{"n_layer": 20, "d_model": 320, "n_head": 5, "n_kv_head": 5, "head_dim": 64, "d_mlp": 1280, "vocab_size": 6028, "activation": "tanh_gelu", "norm": "layernorm", "norm_place": "pre", "norm_eps": 1e-06, "positions": "learned", "qk_norm": true, "attn_scale": 0.178, "bias": "none", "tie_embeddings": true, "parallel_block": false, "init": "uniform", "init_std_qkv": 0.0278, "init_std_o": 0.0044, "init_std_up": 0.0278, "init_std_down": 0.0022, "optimizer": "muon_variant", "lr": 0.0226, "lr_mult_o": 0.628, "lr_mult_down": 3.0, "beta1": 0.95, "lr_head": 0.00817, "grad_clip": 1.0, "warmup_steps": 0, "schedule": "wsd", "decay_fraction": 1.0, "decay_shape": "sqrt", "final_lr_fraction": 0.1, "batch_tokens": 131072, "seq_len": 512, "doc_mask": false, "train_tokens": 574100000, "steps": 4381, "dataset": "wikipedia_en"}
Each number is 128 + 32 x the weight over its row's rms, rounded and kept within 0 to 255. Layers, rows and columns count from 0. Numbers have three digits each. The size before them is the row's rms in percent of the matrix's.

# down: layer 3 MLP down (transposed), 1280x320, rms 0.125, rows 504-603, columns 256-319
# up: layer 3 MLP up, 1280x320, rms 0.181, rows 505-604, columns 256-319
down504 125:146142125086092161045119105103119173139110170133069142100100079148132156106095158149077159104065110113097124165121140177138135117198152148149153153151146150107118091092134108178091085100152116
up505 125:117144176131103144146190178159208119171121053139131118135162125161107129113132137205159166134120135137126172112077154111135119128123139166129098129134128127117158096116101158195109105088158080
down505 118:171078091088098096110196155145137101145157166103144119142090110131146126142114129125158106143093152177068150096141099108097152168070169074129119135141087116132156106107158158132125162126094143
up506 099:137043100098144144136152132156126086134148111085149138106129093135079198137134153130113151176127157147163101108116070208106135165138127130195109136150068102143102112130132206134107130094129118
down506 094:149099142139115114099099167134139177111095177184106147121115140040197154137099085114120107178124114144144107159107055108139067122135127108142121060127098152149153124057119132140152098105076180
up507 124:126162154161125085155089152145119118119120071047128097090143110185132059094126136168149137101171124043054089155102102113193109106136106150082121098181118089165176105031110132130158111113115126
down507 119:101091149142167173126140092162174135110123115152035110119134119101169012149139143143112148100121128119160151156134143173147140156143114117105158134147137131169084106100083142131112063139197092
up508 099:082125145138161120107186205125174213132147138173073089125140113138124171092155137165120205152130168151143192147087107162137156095080128117133086100052107195095099109106092122141109114150088107
down508 103:040150136148143107060176059168195154143164090134109139092134090149125093110101149169137168113114150147148153109128088153110120062068098089081152101102126120123079154098122103100115112145102107
up509 089:119167162114147100117168110084097110184115145123098109100200097170059135176124046086147108129108146095124150104139138184112095143140108139111158093155153120102134160151141124117143146122087139
down509 089:188093181097103129090199116169167115167084092113103135139142156113111122133088065163139152120067137127145169091098121166124141109156104122087143152118117139177146195117149104145139155174139125
up510 100:122091103189137108168155144093157137144138134095183132035143139097137109132088135148088124127151114153170087155140132117129106175151121108167133058088129160128149104108122142121156115143137094
down510 096:158085149125158094149159137140075122101138132115150097108131123147098131149156116131145068108113125195095094099132103159142113106118090124087111121127133101202043117141080079054153100115106121
up511 098:122120127092166107119135146193154104180179150114121102138117156114181179187143163102114138104159123087114137136116153125158122140163112175149117124149090173142079181167206099154128121126144148
down511 102:155139111169145137082202147154184185145150135168114117139098116146128145106069164150151078142097152140187120149147153143165092133109095175125118160110132183182062097048161125144130175133154156
up512 097:124070126116126129143181137180147103112141122135089148145158145182126102078155104172151133144116154111142189158139221039105143130206097092069098119145095133180122116118144109084151061149162160
down512 096:109111130088082122147081096168151143153112166179166207211087154047117123089087092042144103083107135139170179109110187145142133179141104194173165164069123109116088115111166097115071141125149141
up513 105:138122125148053145156130069121124137094099138082137156132143131132003136194123100159090197121140161140181150093187172127070096141144182127183129085111116095164139175111130180085113099128163119
down513 100:160130199084157112062163156102189132137130203161105124180156138141117080097153120106113070084125186179151164034149102133126053118157080173098126143155188123107110093073095082142104097100143103
up514 101:125068156133166124137110053101220115152119095205131125107135133117125155143099108116086068086117120146154159136106131097112115113188164113117111148091180177110085086105085141166123112107124148
down514 100:094171083082143150110067172109176128125137174141099118168142096159206194158177144196094124152140178127124094056084087144105169121133153125112142164175162165106078148150144139126087173124149084
up515 101:143112149164131096113076143109090190152094136112104144096161148178101065076143118088100157138159171117158099088161133107095101084097124097097080139154107128105142182076090145104172118122106147
down515 109:123099131132125139151124106123100165111136151108129136090144159217132118130156108118174126105102127136079189115130170142085116123127126133151136142159096145154126146095072171080135149175111146
up516 098:159046146092092130089125141113136122164145085127121204112138157158121073150196154180081164085161138088139170150130134143123097160137104139071125136135168053097138156122129088153089138167138084
down516 107:100130138170104189111146116184165113131146060145055092129110111139154114148113149146101101106162119114172114104129055130128100101137123121138130131214136097141137123128065091160142153152179152
up517 095:132164109142118141112144170130124186162063075094094115124196149127141109037152114141134127125157095129166133155171105156148124094160105172110191127093102096099139110147108135165084111117152116
down517 094:047083142132123133137076155189136106181103129149100154107095120122144123139064149094154078157147124121113112169145124174084158105122132144128124081173097130029162114181141082112121146140168138
up518 095:085141207143142116097112053139129104185159102127144113145090132119112123162113122161107189111131166073115135158105146112121114142117151141104144118170177123150168136168110119127186164141148106
down518 094:131165134119124122152085169144084125101138174098073155143068151107160152138088085160143097168178138127169212183126182104190153203102127127167148159059084131093143152158101208165097103154076079
up519 092:153133139141115153120138178228158159134159194165149174147040104130113140132125158130175161124120095124143122171131153071123109096154112126110099133108124118084181179097116098105103138114182151
down519 094:107120210141140107143081059102088080200125115078144121136168125125097167151156164108142099158159156144064144074119085152144140157130071168105112112173168102169085142146120208156195154125102076
up520 106:091110148136132162148110078136152176142119092087088112101169184112105163132106101138176163159163091078144095141122149150130078132120107157138118118161129136153155088104157184143129129185160140
down520 100:113117104151138144094137118173184105134127110125166139121112138105091102153180116099109114096181148165138172146121056101162135149058174137142202118099196174099157157145106130093125123121134115
up521 093:178192115172132181160134184091075123171139145123095106118138162138115122145097131151119139153150127144119128152156173023102089125140210098128167096129132099117111088099062108095134137154150148
down521 091:194135102111123142082146181079133141129141183129091110184119133159078089108157125113103134172132104118116126076099157112163140065106160090120109090156109172127112109138115207122116142166116125
up522 095:137177111101162135133147180119160137187055140137166120114050088126113123176179127066110110112126146072139127106150131121148138185132073102131091129138119161194118162105107141126090081122117171
down522 086:147152092147172127161206152138091101133112138152124137102110142096120141120125124096131082129153140105092090201091133124136126145098085106158137153110102148163153115110147114160108139081173156
up523 098:106110106102126142114119124123154099141106178086132120159098148111127144176120125143143081099126130126142106131155179102159161110123080141066166119153089137067104124128090079110134117122110081
down523 106:151111111118080117127092138097113146127115126092080128160138110171153084107111082160124112101117148124131119100144157158100120117123128176122173116140115138101106154137125028114209095080118127
up524 096:171135157104139087160122106181173166088094074078113139156094165163139131116157124152111141051164143057175155182108113160112107132122143149104125126134109113152121130149105115149079122138114154
down524 089:135105189126084096120103120104111141109153139186108162137144099087149116134101087139127095166111048113097142157159056134100102077106158144152127175185138174174161127140095098115079094155124159
up525 099:109130122027145132152117136164095127088101066067151128152118167132138160111139137104157115145092127131166160145145176111179165107138151106094130129148127144152107109119133086112090073160118117
down525 095:112121118171084104132105186130196103152079179126119118071083114109119109149126114125114130121143125145106158104057135171107167123098084059162100200138085143112116136118148129160104093087131113
up526 091:173111129158151195165186130155091098138133113126085182106157128141180132165090180167157148091129129135123117172063086135142179120120148128165127128150114125108131131197124088155153176093180128
down526 094:151092127108121109112079139139115138125150093149091111145146095099151164106087164162088110116167114099113146037174164159158198159117172173158085179154100101094123159103079119144119134146192153
up527 103:145175118185084116150155151089152135114155113103141115103138085157193111138148132104086123154115110113097133084219099181159115126133151150065146139166157104099106070085074088150110085112103097
down527 100:167185153119181167118134091099104137147121118121139119178141141103187166158129114093182106156178118088112080138141163073117137120143103147171086140158171158120108069151098096147130175186071152
up528 087:107124118130163087142153173086088140104137098115176118186133133110118149184111108109154109053170161126127111128120135164136133169155137142103133129162158112067202105144087057152122168078164176
down528 091:063142125154061104135131151156148102117100182171118103123081118107092135166145084097153081115104121144072094060178112129083105149089144117076119072091113114103158151150061122162180152094124181
up529 095:171200148123153145132083100123083160131151144149160082170108142166116126109127130178152071075139126102122164122137067129116130128154103179106102126095160150152115169111127187077102088154153133
down529 097:080070169112090118137129188167125166143143065130099035142135087209128127162147082098125103176100159128121130206107092094154161135175142080132116142112168110167121115142135102138110132119133139
up530 103:116174142137140117152144121161140154136130067167037091117128122174185085164128118129180218040127161149110166119119150112122187209131195096098094100154202068089090130176138121114119155180137183
down530 098:184120146075159146160078188092051204114063125217131137100151114177153132072129136096074105176127128114137093115137156133146069117129100105075121138110117130130180135180166156118174148132123141
up531 101:157098146188126095137146139142170143105059139158201131143114106129116076152090106124171150096105098114113097160136193126139146092102171118140155114115113144030144090110101103185183084116118113
down531 102:161111121159102114113173120174148144143169138091146111126068109120064125116118148124159148116129129147149077159076170099115119134152134157119157122065153169153158143211150074124143140181136117
up532 103:102146114130081139146142160128105142168096096117111134104086184112147116174056131138114156178143097130120130104087081110167113083095131187079149113124177158062172148094144149100112146119111120
down532 101:157130185165102174175105133126157116145139101123085145150133116146156127148179089086118152131060109099120171151134136130092136067133149179121146155125118125139119165139158181107141238148111118
up533 101:111103118150164132191113137120174122154120092148125153087143196147130118079203127152101188133124048106133155132147064137170141100168088121160098076104108089141107095145064162153107101120142099
down533 107:115128114152134070154126154124147067158122112124124141088123154164182167148112177128231187186179065155125124163151093099165172099113143139123137138111134084161086139177097141145111085115138132
up534 099:090156165129102146124158107098159138146124124138151114096171085138128104133157107064119152154137105157139159153121058123200163142136102127100110143154153037196120082067175129134106095146104126
down534 099:081117071113089101152147178142128088130135128163109087163118129105118015123151120202175139117162129159187106096144087147127142122178081145091135088113131108119128126146113130121140143149136161
up535 093:210135134049096131119139089109210101155161136157135095111157137128162181112154131105167091125163135052158087186164047149153133125179130157093117058159143074098071103161089161127121151162106139
down535 099:161159133132136135177095074113106042155147123157127148072107086137085152105137098107100079118124101173100162137100101094110129124184156133110088101071112203177137126120127112170202156110094112
up536 110:127105090142094123103124106074128151101135176102104180111134140167121122140081149121121126135151151155116091116090113123093139125149100153104128157081145107095132126124116138111106084042141137
down536 118:119089123174132170088070127131160114105087140149124156111132100173129138104129163162087156166169135128187106109122075122168130098173107209097163060144106125108105087127136104093140106098129130
up537 099:081159141137099096188102090089135152105104098121141117147092083077095142102124109126168085156152121106091060133109129141153125119136130155106111118157122114147176052218122194032133166127167153
down537 094:128116115162102116129048151063168171200141189207120133100152173173111095162117142176145166141136123190137177115108134107100109098137081119143151079102122111101105091083159162111136139094123157
up538 101:106197110139134126157112099128205109170160084155139114095160142141130102151087120196177130158122105115141169149096162098085105189095143106095076130092153137114098160100151091081146134141124153
down538 104:158120137105101107120112161165198111170121142098074150100171112104089167067145067116150112129128085130125121025112129120103122096073165112194015160143189084179121154147099062171138150161147196
up539 114:090121160184133115135064173123132110081101198121158187100145045152092079141129159102170121125135119144147180158155100096091068163143147107139137145125090115177113141140131136118132140107128081
down539 114:098140146097138145202156127170087136132097153124147109146171122174152101094125123156069096166112096084168098189085176142125138126119067118184125131112162131162200152099111121069070070121166101
up540 106:176103156128137106149108110088140145123079079127078116167143093103131198139085133109059172147133112191102131171150098174140074083136052109129097176106191174107101147140114124122151131109106124
down540 102:103123117124114158120129115092073181132147147105120141093139059094128170159144152154158132142129158144164128164126080141141118143097151131110131100151152160125153144077144165117142072134121163
up541 096:091095132119138109157109135157132140147117169117167130080116149093107102192159109139050161115124074086104112161185130155141081200089107167077119075116117145191087127146140145158163127158202091
down541 100:078126113104167083098171115153115117066096117131106126150059141113121079095106064167108183100133121157175051144132159111097123121159131082178183113128075110179094044168162099095116172152197148
up542 097:158184147088125169096096105123151128151113107097156177076160151142106113132101108110043152093173053107181102094138070120134162147170160145162126102128050125141176133091118079128129142084075154
down542 098:104075186188168142124132139078177124132058154050084136069111165086172117135163091126110132159142086172070082168108105098144136156178128085116122108195133170122179126072122155110149177098110155
up543 092:131169125182109132099151083119138090118159095095173196049152194107162103168065152124083137145189187195127059072173170135024098111145148138173130143106153130138129170115076143075176112076150186
down543 092:153093132112083148139150094159105090148176143167096156182099068047106151146170177129192087128104129117120084112107066104102117106079111096114073172087050099095116109097170134145137094185163140
up544 097:135120126130047137140128100183174075141150136178127100181086101176081107072116147129151179142091152063147107069100168170125118179156139114147175149095118149057138101137061107044104134176137177
down544 093:115069144187123125131122140104110152114132129070097136110116095183141142093124114173110081068075101124097088145054166181143080174117175109145125097136031169092130116140133158128155109106125184
up545 103:131092129100147091130166144122083100149135142138155150049136146112119226100161135174142121171086165117136137192069103101063071127211073105112136120089116158099113154163165104131094113166109081
down545 092:064147125131111120136144115122092104112121058111181082079168170088131127151130152137121161114091126092111118184115169110154135117106083139111117119150087104159143098184142123146139138118142212
up546 110:129120074176128174117127129064096097090101105121089161124152135142071156144096130149160160133117132151158089143122138102188063082090106165130113169183153143071173139104101106185090125118170167
down546 104:138137102176125128100172179132059142140098197103058103106110076126136109100114100113132080142117122053091128178187102061073134168138117110125100122124078132159130149077145155199072210097116131
up547 096:107153082130117104110070124128083133105148159126135149149108147093188091110133133194160159082110136136126171123160182101083119175158190118163116089133150096108142124112166106117165112122183139
down547 095:134085143191197088105153133061057125114163112115155126082143186101130119131117136089097163159122163123217130154092114134148079080107165158139044097142100172161101093079128103118164158107118139
up548 098:148138128143103045136211102080095119171133125050101090090148100147110152159121118104104091120083143110189153141166168172185132120098149149136113115182157119090136139123130128104082140130163094
down548 098:127127122136141122059150110108161190135103138078167132060136124129084163133116169140090148116130112071133114101166144135092165078132123100158167137089176146148154148132118176149116121088166031
up549 094:057107093145148179105076106087177126157102100069139088123140173128151104162140174138096188099140077147134135120152129125149104113091082112123101118129181106132107154132202135122150160128150117
down549 090:123108172110150077119205149126206192145156126087128100174094140131151136118120104086157091148121118177049151217092073119155114138069126080145161152149104133098141155175115100166105106140131125
up550 096:127156145186144156131166129122092173080108146132098098178072162166107115093176110136151166150151073153155119152108104091120175121122118184161163151092148077136078137166108162148133153166162139
down550 091:162041110125090176097171094166128123137123138170117186097110135069177126142091149105138097188107095091078120148114089126151161177151133164148103084104138141151122145098121086123151135114151090
up551 095:141129122191113176196143139172128133132171118146131099133179159145104127136086088194129117087137152149144163130101102113120148112142041138102165133184119124157170153171129179129110128131109134
down551 097:186193148185098056140139184162157068146139098148132108123110092188096157077152127138097161147126129139097140084212166088129100143161117120149142163146139167130173148169091159115133139139133201
up552 093:158041146053159120161092159109158134160085092071157114118195193116113159219142092146102123157160167143091094181184109086152095152070103146133125161136111153165160113166178124148172083144125142
down552 097:126080114118113126131091126213179105169082139189101134114131107098136111144070014091147134175125154097119110141111108149172111159098135111153133099144062185090181142096146160128146147130154098
up553 092:145114101113149130076176131090098134178154103120094209144147153177138123148137094135145163095132125126143118118133131148195185143146154117129109139086119153153154158157197118094099195123110102
down553 092:062089127148070148180114214159169097076152123149163116089126203144073101089170106088112107113132051096135169111155070124114159144083114152144104093129109174080103094136109140103093119096121174
up554 099:147133153057153127101106157125075123130110117160070098142126124096051088127116077085140114149129151131153175123102077124095087160125138190162174099173119164118095156170115133085198091107107183
down554 101:131133117137129058137132156102091142132123133149169143147137149116204148129122190156120169096155119138069130125111132083187161119117117125152086168081119117220066132057142130154095145071122077
up555 104:129119073158133094114109159129113154132105114162129150160156121107173172076148156132082158151150099106148147120130103145129121095134156121135123100142116125140111127125115126150084112090109182
down555 100:106142099152092117086134124131102157117157142140070144092125071147138116042124128134098066157143159087133164132109159098126176136135116106187145155125117123194134142090175127112061105136108096
up556 090:107141137116146083145077143089152142061173156115122193112148105095084111160113166120189158152122114141122095140093158170137179144122103135103086112099090135160088151073119124120139140117144083
down556 094:123153076070137168138153129153131168126134150146198157131087119086094179151123105137190142116102123058108086171146162154137108179156102083153128203103110103065155103203154131098206086073120137
up557 099:111101175110151159108088111124123056134151089099140159169156112194180079235147126151136126105136109116151185138106167097122116159150104151137167080119133063158164106089134116085169097128112086
down557 099:093191112155141127204094122146161138136125141070111120118089111079166162094099084081116132121118060102132101120137100182171076132136121152081087084108226115127095168146110190082098141089127104
up558 097:096100159090134164124168053134100189155113135203133134120089112163133145104148125130096113125108145095137125158128114185106080143156158134092172104120161103041091145129122138130105084151141138
down558 096:131147115098138090164120109125150155080150120126072141166162085126076177160140109141133123137159065133129158143110115086095166062091112111116086174171076143136178081129190155108119126217134116
up559 096:129173113099125168133140080128172127141128156135120091133151124112122076113163191139101104089129126120140192151151161110151171094121100137152123168176159123171123160124115189169062120144157091
down559 099:129153145146144112203201070156126117156147094139094156139111112164151102080122148136107125141181097162188155088156114119155094116154133101155109116101157134145121094109110083104121110111101118
up560 098:094125155126126201158100151077072114079173102146157088109108105109140082140174134129115137132164125080175060162089112124138158112152130151176127118152088060079144125082166156134178111097195103
down560 090:106222117113161129104137153145130106160090091079121139186174103092112155122128135113154134091091180146089125093147189159175124127122085110110128162123130139129144184095130063141053175126143128
up561 105:126094095125119120170132192097163179104147148116114105111143220178134137116163115158144182108124098100109079102104128086107127103118154131094083108138135124094090107057133088091171094148132096
down561 096:142147155152106139105097084127122128145125119043169116139176063107169130149149133115080064139121128155145148181117109107111133138132141162111145135093110094170147116099122066109118174136138108
up562 098:136149094130047111105107109114171134106155085063138109168043129120129102097138138142109158104174143097086154176152086171115120163180124123182070157122120119119115130144121145146131112125137100
down562 099:151105117127078110163137152137175115166130103098174126135086174103195080164134117143071168115137179111095148064163160138102132133115108166126143107154135175145124086103132106191121137096090095
up563 092:090116116111128187130149116130106139104178133141138125125176107119091128069119173157112121186121118115055129151073121090119098149131086197186198158112171095088131109141150130112085175125103174
down563 098:125111116140102119119145107129129112080128142139134078129106172114107155079101137154109126154136116132104087124074121133145119197109091161130154152140102171063149138068050127103126156146157136
up564 101:122149165111132078178139089157138127096160156127111126170119149096120118138144105148203128178129131135157077115101149158189114144096113126125133143155140133194116080116140142141120147134140067
down564 103:117123170133145149175175122106141102172149162100169122121099130143135131133154082123159100118097045102180171101147153147094081120062090164122153133107150138163165131159137143077151117116114089
up565 098:119135121057110176065186150090122087186145118164124180130122146126096125185160123171102104123105122077157120099134141084137119173076099161178107179181136130213094156113072144147162154074132125
down565 108:125135122101078073137132130122125154090144123127089160128123069183134137154170150112095149155193161142164101166064136081102137189126131151143129130095128112180121147096170121109136063150069151
up566 102:117138193155136087110187108151080140128136132110072112104121163102097089099160139160115132126138154177123096194193118108100105107128153122128122122137175117150158107152146131107140171132102177
down566 097:152090055184082133083181072183158127147122138112157138110113139143151153166120106079162132147145133122130136214100129160096112118147137108167175115105089153182128164193129139138149139116145138
up567 092:110087120100135180128113179115158076149112090209112120093136197182150177129092121154119128103155097078096130105101126093134077161063088139125183078099139147142202158135131147140114092104063119
down567 093:163135167116121103118146046107108067069086105101147174129170145132136143165146080116174106137147134107075123096189131179139130123110139128137110160190148123164125099133108104091168050181086075
up568 103:119161102154113170145154150093118083126153131127152122084088128149125119109177115132105111146141115132109085163138100125116089116121209146144101154170143102118133138125090151136057119119147098
down568 097:121073137107139081121156101149102140130101146124129103187104145154069160141109134113127141178134125086140123179168123135153135144124150161113160154120163117093139123084123112127105071121134153
up569 110:122133118154116156097165132123125122093125146186099123095159102184164117099176086121140136151122110120124106170102118175115106154112159093137109177122157107113073167066098154129069152202124159
down569 115:151119173140165093120140171179101159115103172171163156097118195170110151073145071095127100104170114138141147149139089210101184174122128103147133171166120164138081135071139113075126141133142106
up570 102:156161209126126176129133117088129080112137090152109113136116048119129042178173194117129074051173142219155171148196072080174137165146167170095127167126148152145143189183107201148186134170118101
down570 103:090167196099144097142161162111150121156117147122125138164144132162183134113131123121146105094095135091142134064161074147166094204167125142108133156164119156130152145079137148104116139147140132
up571 099:101166111137171156086167103156111132146175152117107130124105165064141123134130119107124121087113079122120155152152150148136149091136083125119107117076101051101109143153091090153067113203146176
down571 095:111094109121150144081141145071080171076123081134200117144076202096082149099121148108121078165175164127111149175110152112133123084123112115149118166077133073090129064113149112147058120095110125
up572 094:166140135139109147142172125107128144088126105171097147118178188159121145164117048131161086134149140128146102073115138131141072108096214133150143167139147111169073123119075092110158178084119124
down572 097:169120113139162186116152078158086147069143129124083128131111127111130104127141167099124100100122174167110141112147126093146125154132111147091100145110133068133099143150203119144130112114111165
up573 102:109180122151116090115133120097160134125106084142176107110168089082153203194183115124087078145158120130122113125133106133129131135091096131170141100101181135109140119180161155079104184135082090
down573 101:106115133087107123142063113179184142149123127112135167114076107176149090150130131130103069191173172168139116200147108100070134144142089110109161093044083114147117122154161181197102112115103123
up574 099:161134092080139139162143092123087137147137085153118089150146084183224156107117115113148141062147140127131166147085116081135131162080131205091096112135133137112170072155164142136110116142127118
down574 097:093088088164091165117206106193141130082157166095103147162102109145091176125124017104125081089131118097127112136149149138099165092164138093194171071133124148133181157088119138133117127103069168
up575 099:089150141112144107152120181158124111115097104137126132132147118180192135148154171140102161057098062159167080154126151080121150124151093069096158113136191119073116132088129112173131133136147101
down575 100:097115106111119149148138145173134170140138115162101069195147150206170146175160081076174165167109103138117129069122190103076114131137171139108173161151144116091093128091129090112135137131163090
up576 102:134099122113131150053163115140103177065131148159128081095144144150095118144117119132144099120137126141116109104074109071124146154109134150154144060148152201133099158104130163122128100133144133
down576 102:145117043136134117119113124144094112132125153139121170122115091075118164183083120163070141177099082131103123113143119131116135195121120140104207152119072158072132133144082077132117129055154091
up577 098:144151124109187135088122083134147086147105066098161050051163034086136100204101120170140180125120128185139152158140102114107132120105102157089114159203144186103156121117100152140140098152149143
down577 092:063110128151159151127028131127138131145171164100142150082081095141138147098122097118139092168108053115125125194138165136087153105082118107162167168102110143141130139160144123131119177112126141
up578 106:077130118117107110138102114125140152080099136133132101134114192188121105096061140121125120162098096067129096136126161146099150138133118132073147123087168081138130070113124104150139172145144169
down578 101:111127091070128165148112131115069146213064106198128181098153122114089128140079088167106152139134120129104091163145126112134174166182137118116108048106128120093136124129146105131056118151108152
up579 103:161089113142102091096197164086036144131172192093119120129158141149088119067145127131016131184108137191201193142129091092128100123169140127197139143073131094116128131077170108096069111096113144
down579 102:082115108145155138120163121073101130130134135077131102112095165137066166108086214161123183099128119138115140131131176088158120106132135087140125106141106143203130148077155182192120178102122155
up580 092:102192148122132172134110141156163143059142110187084066122076101195149071079210116162134092178140126169128174109156093121121112152139153068092134075145167111186092115135144126180163097078111101
down580 087:149113123096118122073091073173107099145192158111074179092098110145111123145153191149105214176077105179139182132170136105102156133076132169156087140169069133145142150127104092159149128154137117
up581 107:116118157188153169138075119096160151137135113187130191102161075130101168145091047130129108121113111138173079175121114084141147095163177095102125138108126097236073135126125118164143101104105162
down581 100:122113106112090116143162139109095145115151177085119110086157113099098152125114116129113104123168141131056079121132190147104150123101045166140173118161105176123138158197097134132090135133077123
up582 093:109181117114183131081095154059157181185176119145079111143105108204114101104166111139118143069098101155129135104192119096129078120160157144096148110136117128143100118115167137173119170098135141
down582 090:093198157120110104129151091108098116096086121113112154093092166112102117080164140174118101150129093105179160107110137086131174141172136071160075065121111171117169134152180117105067124150164121
up583 092:136199146173131116100070128157140102125147106157082110158149169119128154133139156136107172165194126093127150083185191137130165165200111111184126127070110092138095145119142162078083096210098066
down583 097:129169058148103170109114130109145155162129168138115091129142074127092138027121133133115113119152104145137120118112151137139166161080099102146132148183073124084080145113126140112137107155166173
up584 098:144156187110136157154195101178103131137135123155094165097103119164088119024128098191088140234123091080167143079129117113128149138135089078103105111096113107105132206138080135075162105116100135
down584 090:158111100131131137086117158121148111087138040151057094136098139157135125158101127100103145079111131172097143132111160099144098151151099133191131139133140042127166103148135158161088124097122131
up585 100:097092163088089160114068127124108158070159096126156115059153134142191148116131095138153138070143167145095178139134163158091096161071170138118103145095113184096148063170165145117112075106110078
down585 095:203160128118087130135152091134162133161090148166121140165138154059065174166109155158109065189140170190163093131134140152132131077139078139161142118099214172121198105106129077170146158154065156
up586 099:116189173114145121136098106152079188144152097187137149084110107110141065120100110152168137135121143131145158123123149059159104118112127083112116089147170033088072142139165115118099159162121072
down586 092:160079131134175130096092135160163115148129088092132082116088154134138157086098184139159130190068101105101132224140112123135142087114124116140130168072055096050139143134190129142135133138074121
up587 103:186121105142110140156149155079162066108138147183154169091121182120158092125141135164100098113180121142104170107195115127197139145165099144149187083122100132127134113123084086100123109137067051
down587 106:065139116169111124178099159105141101133149116124079133091157119128148114084129164148116100129168165102150079146087142167131093142185129137150105132187069144134177090091093112158145166149077122
up588 093:119187123142127114128116117189127128102117139119119082167156090170157081170082145102091095115186170097197176155132121134103144135170080140138132098088137151132177166141088169116139129134156180
down588 087:096110134125114105116187076121117119090144187143124127115179129103144091118090149144176112105168141109147123153134115105124147128125132117117107170158094109168130113173105085142067134081149123
up589 098:148128105079129090166146073133185083125124109145161125134078134110082139164094127094150161178158108143145208146144149124167146115110135185109145060174081163127131157048112158084164123100145161
down589 095:136115085104121119150111063175125147141094206073117105106125168152201152105129071084131095197128120112172104136171077150121145143131140084113087144127101159104148202112205104180148184130113108
up590 100:193168070117146132078139096128184123157092134067124183123119132172139170117124155111203121143176120145109155177103146126118161103179164101142118113094157161176152069116085147107132083121150208
down590 099:106174187115075081156108145134157162060100073151074105139151163129127104162102151149101094174191153060171107139116137141169112134132087129130178103139137149165116132080098137112068071143134094
up591 094:166113105177168131138140107134108175115092136115112181131114175136118098145131108160205118141147113071097085118089171067172081102146090122142085135145114062158113192140150101085129064102170195
down591 091:121099139129138142145205109117086133125098127167094122110169179134147082141136088112174118156159079104163128143065188142197173173107070070129129131140119112121064132151127118114104172086113096
up592 101:142158143177129160064106133125120109138126139138083102135172169071148083161146179076142104058132128128149140149159143148124141125132068197093126109087157096061103117086118142156058123174137154
down592 096:161157124168103111096082070132158118155120133119219102126080107103062108152080163084175142125141071116088168073102108070119142158098127135103143044145137096155187106109096064080122170159150096
up593 103:056160179073133165165071111109119127187105149155172162136188066097129089096077065118127121131101127126161113134139124183158155123120097071117089134157139138088109132098125131113135114169128092
down593 099:168167078144070107077132100113124160089078155162087140154057142110109134127095088147071142141165113095159144139163150107162130109122134137155149118088146164128165127128174125203089096127157109
up594 090:136179104095172092197200133115206091095139094077139115182126149130203124154169107121155128136172119119151128124171158144163091116126130153107146163160139129106167154137138089108149130113121203
down594 088:142075107138111111152075133109113169125122194152093161144169138112107073148134185145069090154086154155088088136132088124154185124084186089097143115168117118170126084145168128141163151132095119
up595 099:165106073125137119162147098108088089153149133139124141094089127123054074079130203139087125194161137136136129121137167092089108095143070075122155173129155116118171156145180099147147157053143123
down595 105:136192125142114110122204157097087073183113148100159120100128146126115109108144127106160162116114136160106124128124105093112161127102147145176026099179117111180104130138105119150088149135156136
up596 105:097092181128130133123109123069113186142184130193147108081157114131119141089049141126174161126134112169088089103063136129131178133115197137095096195130141106061158107174133175167097114095122167
down596 104:116155167150063154119151171166125147182112108150137102128141088070149134129095164086087123180154088095140056112080125184131162090168148124068147113086126164073109152116136132143127102104088128
up597 100:057096138105122121116146146119127150130113102164113114080156148204142096118110102136172056110098163174156065058124079125132140185205098103081080130104118093070159100118181124135138103152117122
down597 095:105150140153081080084091162143121165099133196151112152158142043098090082128125103089122084172085088144097106096116165150098087097110179117174131131187125086049086132127075143139152146149155140
up598 102:108103091109100123097169153171183152080145099150125129199090101199095121213109126074080136084132111124167169062127132110124108209129133171201151159158167099094131153099111119064156104161172146
down598 103:106115156117204119098151113152125130099159132134155106121128146124135129095151097111123134132089185107113172148110165083134108095092096174166157168137095064075137104129107091092136108182088115
up599 091:139135141106130090101181125121153133167042113156075137129164139122133124177146094108087201125157109131111108136081140140164125107097119129171179190071119080121169145117176146134095059169141135
down599 089:057078154137141074154136087111125097136096123080161177117135115097130145076169135145160126174126089130101067131142160127149151129129155145177101122163120132214121138138119110123131116127104161
up600 105:132163148100117108164107188112137136127117121159166129108108157136070093123176122149131089138119115121123164093047165115127091104121103152174115112145137097073179124121149107154103149161154113
down600 110:147150147121081157164122143105139132168127087118070171105142106119144147086090089141185094178092140144173127129105116131130091123105100108191136143098132116202136122115087075106140140146108181
up601 105:117122089119144171147060092132137134092167139125084085167130162134081108104114074171126107125173171055191162088157116075163117077160097167118159198163108157127136089020123124107113158165223166
down601 098:081100103117160056122126131169173096129154146120142165105128129160125129152116106111206084105099153179136117115100110131108178139135159092121107126138127108159127151171073116101137131126158120
up602 099:124134091108132131146128079133167173166228164165151163152085120120122075114158184180151127066123127078114179146106113170071139076122148177110166213169120100107142109119095150113083128130100173
down602 093:112108101155171094112133131154101123124135144160102135116103091097176133157148074082171070161117119090125129099129139137159133134132079105164128203120044141101185179103108096134135066170059116
up603 108:157150134147147124112117100144122135098129124130064097126159134107155158188126169145163118139152097101147124098161163085073093119124145154178150124098153083161138094174122170097084151083152143
down603 115:173113110104099070164166149124110129104121154148124140084097114133150092122119159152108129123109125141139122181123152131126163113105091128122155177170158129156141125169111132167136097138096157
up604 108:064122095129167157086131069120146172173152162150102129143105162116136091092175105187118102157147102157107123147126148154086095194124173109118146139160112130147110133068104185149160115155157116